Weights of a small GPT-style language model, trained from scratch on English Wikipedia.
Training: a variant of Muon for these matrices, 4471 steps.
Each number is 128 + 24 x the weight over its row's rms, rounded and kept within 0 to 255. Layers, rows and columns count from 0. Numbers have three digits each. The size before them is the row's rms in percent of the matrix's.

# o: layer 3 attention output (transposed), 128x128, rms 0.0585, rows 26-50, columns 0-127
# v: layer 3 attention value, 128x128, rms 0.076, rows 27-50, columns 0-127
o26 099:094082168082112143122108105130130107144137069111125182132118116160136131124120098089149111124123164122125149115118153080155131131153122115128129149099121115143138112168151142107138145133129183100134118112104087119119104137095127131121167142096150130124115145133124109134127148142127145139062100143146158186122173141071113106167105114159170117121099144126159179128124156137151111116129
v27 104:127125169094159190151144078150139103105104098157143113085131123123145121118132107137113124158165150127133138138113118116145113121166144145157129123162126120112125156111182103108154130091157141109135162148110138143151101164080092160095123145144118100120090120152156116119134074110163155124146116142146178127084111153126140166149111145086153121099103122116079120139112119157100126121114
o27 095:117142100132129108113095119109148142142162160137111123108096159170103091132142162151134071079101123132127104139133103139114130108101139138099177114067079158136183099163149186150148108159154131136098119134120154121108139133136086129127111132092108158149144132121103097097144143141125155125131133149144100136135140127150143130121108166103103086150142118121127183141129116119173107152104
v28 104:175143155153122129077107126151132111132116130157153100144090090150148105136092158148146099120091152126132115144144139091162112159144153089145095123092115130116099109102112147111111168127113130162145100118159160143122174134089121128115126125135087111184105127160072131109144124114158181117119103122139066083119145131100155119141127143127136134150132117124092117165109138114140170121144
o28 101:125139095114143131160134135100152125171109162083141136134194113118102128157128114138156106141135111104135118104106126151110132123136101136137097115081093172134139116122079166080157134113132080101123168140132106132117128139151148149098138148127132130103129103122148126126155177138118092152117143157108135139125086142188134166095095139093125135155122155141101134111062139099146161158126
v29 098:086144151120117144096087133091142123113106129144104102153099162084136093136128132135137164145165134128119137168176120128147104137169175137150122130148177121126144077105109158101157132123114092091095148139133130164119151089130125184096096152130125083135147111117129114122149107144154143103094128085150100129108101106140139117149136138113097113123109079150180138108107160111113130144132
o29 091:129146081099123112146133140136183118124156155129147156103139118169140165161106102126127094126109145113122130084128150155124108125143092105088113172162114107141154146169163136119093158135112178129160126129147145120086129135131133112117101115106102123135119112145143146129151172123135079123119101136103180097132165104132143148082122110074138143150161149158118083085121135091121097131123
v30 109:107135159137156154094145073134120089137118153159111096117134137092115148114157162136113122092141150135129162117123124109125128128103100144143112145130098108126166166088158091091141170099159149164117122134110089144090141135081122124181126143095112117136099175153119096094154109122072118142146110103090120152114122143133182141166138118112125150118131176122113130116137146145105131165131
o30 098:140136167083114149188145107111153158148139099132139134145116127142109090156188143132131146104109112108104076157136116126131120144144117155148149100097140136155127082159112129149126074107119137119118160152128121148129112080161105114123133100132141135107111128120135172169172081148145121111118094115112073106110125175096124091149140129136115126169159111090132117108138160108138156152115
v31 096:140103118084125106147151137119115173179137092153133118132094151151128132090151114116182124121147072179108161106141145119109147106124128114090084150157133126119178160126087111118113118109153139130151102125125128084157128128109134150107107111142131139136100061092140122139129128138127182073125100135119132134107110123145136086155118180123152143141143105115158145101155124109136148115108
o31 098:088140127165120159175132148099112104106149143120123125108130109147163090140104156128120136121109104105140145091123113155135130175173148140126075097113098096132123127106116130124135131135125147146124165124150123103121105116149162137069150151124160116139132119149151108138098112141131112142169112113157150072129189138112163120144112071116113112082157137116091140159169129152115081129162
v32 106:103159133154139127147079109125134107127101102156135155113096110117123187111142133144120152159113109108106150097108101137188118119115105095154155127119088137159148093164117156129194095147131115109127139108151135127151170150133130132163149103131129080119159077117129141076122105143101130105099131121143112101123125114115106126174123099126164116148089172093111142132137157134123161150110
o32 098:095112128045162107127114115132136154107152127126191101123169151107101161122147116141140124151164134144125112171113091124116111137148107119141091104116155117142111095100141114078118097147097137123135139148129169137138158111140136113108096133139136170114121136129139092103137128113167133139123173137131102105132142142076150179163103132146141164102144134133155106144071103143086145127136
v33 098:132167151152151085129112125118124117160136136161130142169153138115132165118140109119127130164140088127132170127093120168092094122123131085114123130147140114109150112153094132172144110138174136067155120126096150146150129049155156100161158127127173106164174133138120108114121126146149102137132150128093111095107139143128155135136074093144119113142114152131113140094105133087119108121134
o33 103:116107127070116167130148163096160136079153171110139125126117133084144112071151129112093108120134133096112116145181127102134149124125109151136110133149125131154089120146181136128092100140110150125120110111133127177139133164137155124087153150156123144133110151113147140181090115084107139103111101115131097122148107129118125164104180104160148145093136136124167102117152123148101150148121
v34 105:121153157135140157079144132125148113142167139141116136125137140132182135116130113151094150127137113140092117102103123103121127107141123135109135116123124077089152095151165100136164093138147162141097132130146163118083153141119121116135125124121136109114109121111135080139152187115138112082170171160080136134096120097125118128132103152134126176055121184114089139159137141121116137156145
o34 101:153086100167102123114103093114099170097122096054136122111119136118125167130101167110116099106129138119133127117127112166122158116173127132141116157169147154155103138073119165122089115109139107114133151066116105134164125106131107111114159158120129162161156159155117121141121084124141122161121171135100118134103119152153123154144122141173112110140115119109171123162133136145124151105135
v35 105:157153142134160099058119106107115123066138164110109125129118147123118125151124120162158115134140091111175174129128098093092144140097157102117112105139108131115116163130150124105122102128134130132149134122142097112139123082138176146170151127147145138109120150086129136068137130104113179113159150085085167136107135149139146161138151155115136134111140107106184112137152150116133115138108
o35 101:110121132125132147146164120145134130155126082113143091125162125120111105123136141132089105168160152139137088176137188159119178099148120144138158142117122154162135126134129131129137084096104134144117181154134167136129079160118117132099125138144120062113122139147120130104126133153157126097140133114122116142089104090124118105137114139137112115168117159066139117116174091085137104091116
v36 101:104149127120165107162142137121083103213109164128128139130142148139074148116126130129135091174147166106116145143080156117098136122101127150138125123152174127121063159164201136143124098163100103136110109105143127116106146105161149088123133103161180128134141136129103148124110142121129108129150123110146130107099132151121122114128154118115109122124161140156108129127118137116084113152137
o36 095:160142131118133122116116135174116161074183104134131114112060110117136142120153118098127131100107110167133121141143097106147136129187110131136144099171145130139176090105117154126104134131091148121128170131088180126153106116089167159125097100097136084120130110133146119132115147162142193120123094094117120121148119132138129156136151104156133129105089126128109102111124158135147147141127
v37 098:125102122114132099110139133132149143115104125107115131138150154152129079079127127112162127142149113102155122102139150136074149178088131165151114110156141140146115136122113140131090128138132097171128158105117131117173157118123094110134084119092136127124180128069113088106103122127145143116128106141095161105092131086158159127148125108187094159148144135124121117105182135136090123136163
o37 095:166116146155118128142162129089110101092145066143157114121134095121106160116086119115102123129128037177091133122104113095154123158155104122096123152130124096147117122119127138161137142166137085146135139133092122103101155121117136139121162144130152102132113115145146155156116105180104113143141142148173141131155105171163151125111130126110155129129118068137108122113144169123138123138133
v38 100:152133112113107136119138111132137104142100107119145136121166147106144149085142138107127160087140125091139125095161140153128153111111139149119143111129193108114186102135090119109133139118118148128154128128170137171093093108156148100100151139143130114141105091107108067101112148137128139153177154131094112091117142115122136090156135130091120132108153129163087155089150157116126130175080
o38 103:087065125150086136128116114129150097154102140125101088110125135166115112149139117117105102144108128099098159126131104147136112175172085124136139139115132133115071158155136105131099114082153139133092143148112127116178143098120147129115125117127115149142141163157191146112116100139115161098106096136111148124113120148158134173109121190119149169152131148114161132147103125138138101111158
v39 093:086130112117159104151156125119058108112144132167166119167115100154138139137115101084119144118152135128147102138103115149126170143102134130131134127113113092123140157111092174150142113128159126143124133125148087145134122127113155162133151146129124127138135113105104118191131159114161092127194122100167113128121133107104141139162069130158109125139150095112192144089160130142153111141132
o39 090:100159128131092132162117159111163153130134108102135127140177141154094124114131165151135110153079133167122160138096150123158100106148079109086077136149123117128133139165130118153116129144122163108081123134120129124155131094142146142115154111117118116115153144075127126136114163139114174147109121152080112121145114127177125103085159111113182140088086144102125136106115139140143156119089
v40 101:142154136077129113150128119130106132115119134112134126109122117093179137136085136175152118121113089159139126142114171117088101146140108130103100117104165139103144152134105132146114147134149156125102129133116105121128125126139097139155116099175101117142116180104145146126120088112164176116181120151123116078155106152151106125074132091144138158163134142108119148133135161066185129119138
o40 084:097110117138109148136159088115121141162140091135109117159101133139136107109094086104123126188114162143123107123131128168134108118101126145166163122099076129110093127090100108151162091125114198122104125107179103078109152160136123103132161169177126124135133072140146089122126138140136144160136098142115128128149140136163110109132130160139117121141132126163127127086121125161143148135135
v41 101:133167141124116131118104123156102109103101155092158116118134148142129154139177107086139113069094133135119114131176151107117153176140088094138156128116165100119106090155124173176174172129158155144153141151135102136149133122122143131108092150117094143092147176107099100170088114106119126130143106131154114096164127128147116128114130160147137149141146126105102135109137147102143162122116
o41 102:139125132118131159116169158149154121094118123176121134100142076151073109102152124137114118135147124127127110215104129144152111078124129162103151114140133161133121187126128121106101082142106142134103089150143148122122166125117108094171173141141080118152115131119161091120140131133088127146148118106117142134113129132081122155123132166134105130155107131120119116155114095157139117085134
v42 105:128142123164141120127129083145105107106142173150142144057130152107128117162099146132112147155145061136158151090069111122111129135153153126120125143140171126172113171114118153142102068114118127090102128094143181122132121110158139084108115129123102156132129138138117148120149149137147100138161122153113179140090115122122123121141149136106092145128149145152161136101102118101096119129115
o42 103:081093118109084112179099116083130147085086169098112087144135109136142125077134138091108169152167161152096116114133158147136113131133123117133179117142119139148152154111124124085113153114147162119103151112095114133127118142088136113123145140137166121103116137155118145144117107107142165100122180149147120156147145138164155151111168066132157113097127125123108143150138134131125117142110
v43 117:138120092132111102109098134141086107127150098155126165108077111129118128188109131140100134155178152110118132124137141113109115110136122090069140186158145064141093120142135138116136085132111124141119128124117128113107130128125134182106146132121132139136102141157176144154077163119137134127185102141118139116101130109103139100118153135097125104119100143190121147113102179127118128128139
o43 112:092144126140150143130147146105120112082105087132097085188128128114119123140144104085115136111108124161150110128166139163157137132137121092140130130105184118144174181112163094101119117114112128101120114099108119149131111096120166148130138107134091124157141103114101118136132121104147128115152138142130098137178127149175152108107145108190129167126176111118121124113133062149132117134146
v44 089:139126112107152115121092122100107147126153148089102176170138138159117119113131128159120140108131106112104067163146119101102109176167104155133120161134113175115127189150128160144094148101136100127124117096102111148120125094082142079186128150133120125124146133099120149125127141134166125120141118164141110125148100115143094141116137157111176117100140141163118140126177163134095133138103
o44 090:141117137107077123105106201152129142125083141186106104145125139110119095123090125132149104139145160139150139131119155128117124170130176102125124107108112117151161147097111142137117076138099138174115157129100117114133121143137144184099134119112131097115115136138155126109125148148102150123147124080133116196075126158120135110183139116166128117131118100134140134140097108138117124075137
v45 085:092071152174122148142159151129126123141167159125148112128162127135158136137112118144137108135075112101116093128094148157162127115154095107137180057171118158131129145158100101116109115121151142150184161099120128122110120165150114114142146120124127149141119145106094130085099110092093154097097123137087101137124129135124124123162118136146131153081146092112115129161117129095120141144122
o45 094:125102113083117153142098124150140115152079130163108146122120159115113139137112172130129103126161089131104151164132144110094130155099129130146151146161140104139133104102096130146134128129115146149097131140171121126123110115099115100132150125121162145114169137132121152164156129145114092122125113109144188142082110147118140136159209089120093098113149158112146126069122152112138121067108
v46 108:131116120077067155117095128155099138105152151138165131086167119138147118133121148129128093141137116167114130135158114150129072107170124128121136080139100173121117168089125129140127108125105156135166109108145133146077070135109127099126111121130160100103136142124109110128171180115099119123160141121131144099121150115157121138144151130085113128152105139172145150115189142136132147146124
o46 100:118108085180144124126104119106165123168084133129091139130119139127089099109133085150129176168167151117121114185179129129143172133106137124124162175104159110126169140146119138107133119113115111116116138143137110086145141105146161141132074120108112123101121116109124133124112147157150128167124114108157135139134096165117086101141124085120132151131146132102110154120085098102175102144132
v47 094:096103130099153110071069125151089124128156155107118126136146124136143142116119140140104147170146152162132128132088124089133143133106147121129104142117108152136135134150146156080111142143136109084111169115151151117105074136102122141086177127103137111163122158181113132124086144108159103131143124096107112198101166187129128135135146118125133116102124119140091139126154113136095121139128
o47 095:178180134128135153196133129141108091115155148128135120163110087135082099135155121095161124142109135162125135134134155119150113127140143084134153135123144127151142111127070142136141085128150151121120133149116142131131142070135195112115110153122093126130128152122150087148121112127114139133096162098151113079111077130103135108137094148110085092119144138133143160114109145125150100163104
v48 107:112130173126161120134145115157106121168156120112163104069153133152119127150128071123116122162138126100115140124119119119127154102130136129139129122154187129126124124145143191123111126127124156152097120108169113127105086120152137118105102072111102097158159100132133111136163137164105126148173070173125164142148118100124126139146156114131122144124097144174108128086119135155106118172149
o48 114:153142107110107101154064115095161089093100131158128180123097166116082122139152187159112157120127169109087102119154119136128098149125063126128130115090146137144123106119155147145146141115121106120098115136097112149136159136122128123171091122128141166088154101152134126115160121120153138152160134130113115155093150141171154139128111105129138143110122168156137116140128111134132107118080
v49 101:132142122111141118144092121160110127147169129150133076126144117170108130064081152097144137154149112117139176125154119119150117127151135160154108151123102168122097104136111131107155133102144124044090133113174122117133137105115136129098089147134139136159140148137110115090131152132143142112137116111104154103155163130126163129143146127108149089162134144094169147147127172125094116153175
o49 091:118119157097129155152089152130126116131183125128133130140121143097169106123145112159175103138136133125114082134146140153115103142115122064121100101155159117164122091132171143140137111136078141131095151167107104112101136134147147116145154140127136113155122127143136122126128119089155105160106129126144115110139125102131147169114093134130086110112148109187066139105137122076161096180145
v50 094:116090139133121134175098153131147133094123122112154091146123134115108140161133136137109159165108155127141147123137133114129120106143123120153122157135164060157093151125113125101162158113139144125112082134148181110107131102167131171109155094117137085144132146146102139146142127164127087133112121160122128116107109124139180083088109125078142165136132127162071172118136129103105169130121
o50 088:137136134111168120111128114124112127134102154118115098151126103120136155134174108126113131122115121103102158111103143190177155153152049099134169123140126138112090109148094075136109117128139135124090170092104137126142129139109159109130120148166158147122129129101130112139155116130142139140093086104096125127134145164175113120108141122193154106124097122125154119179116113105131166104154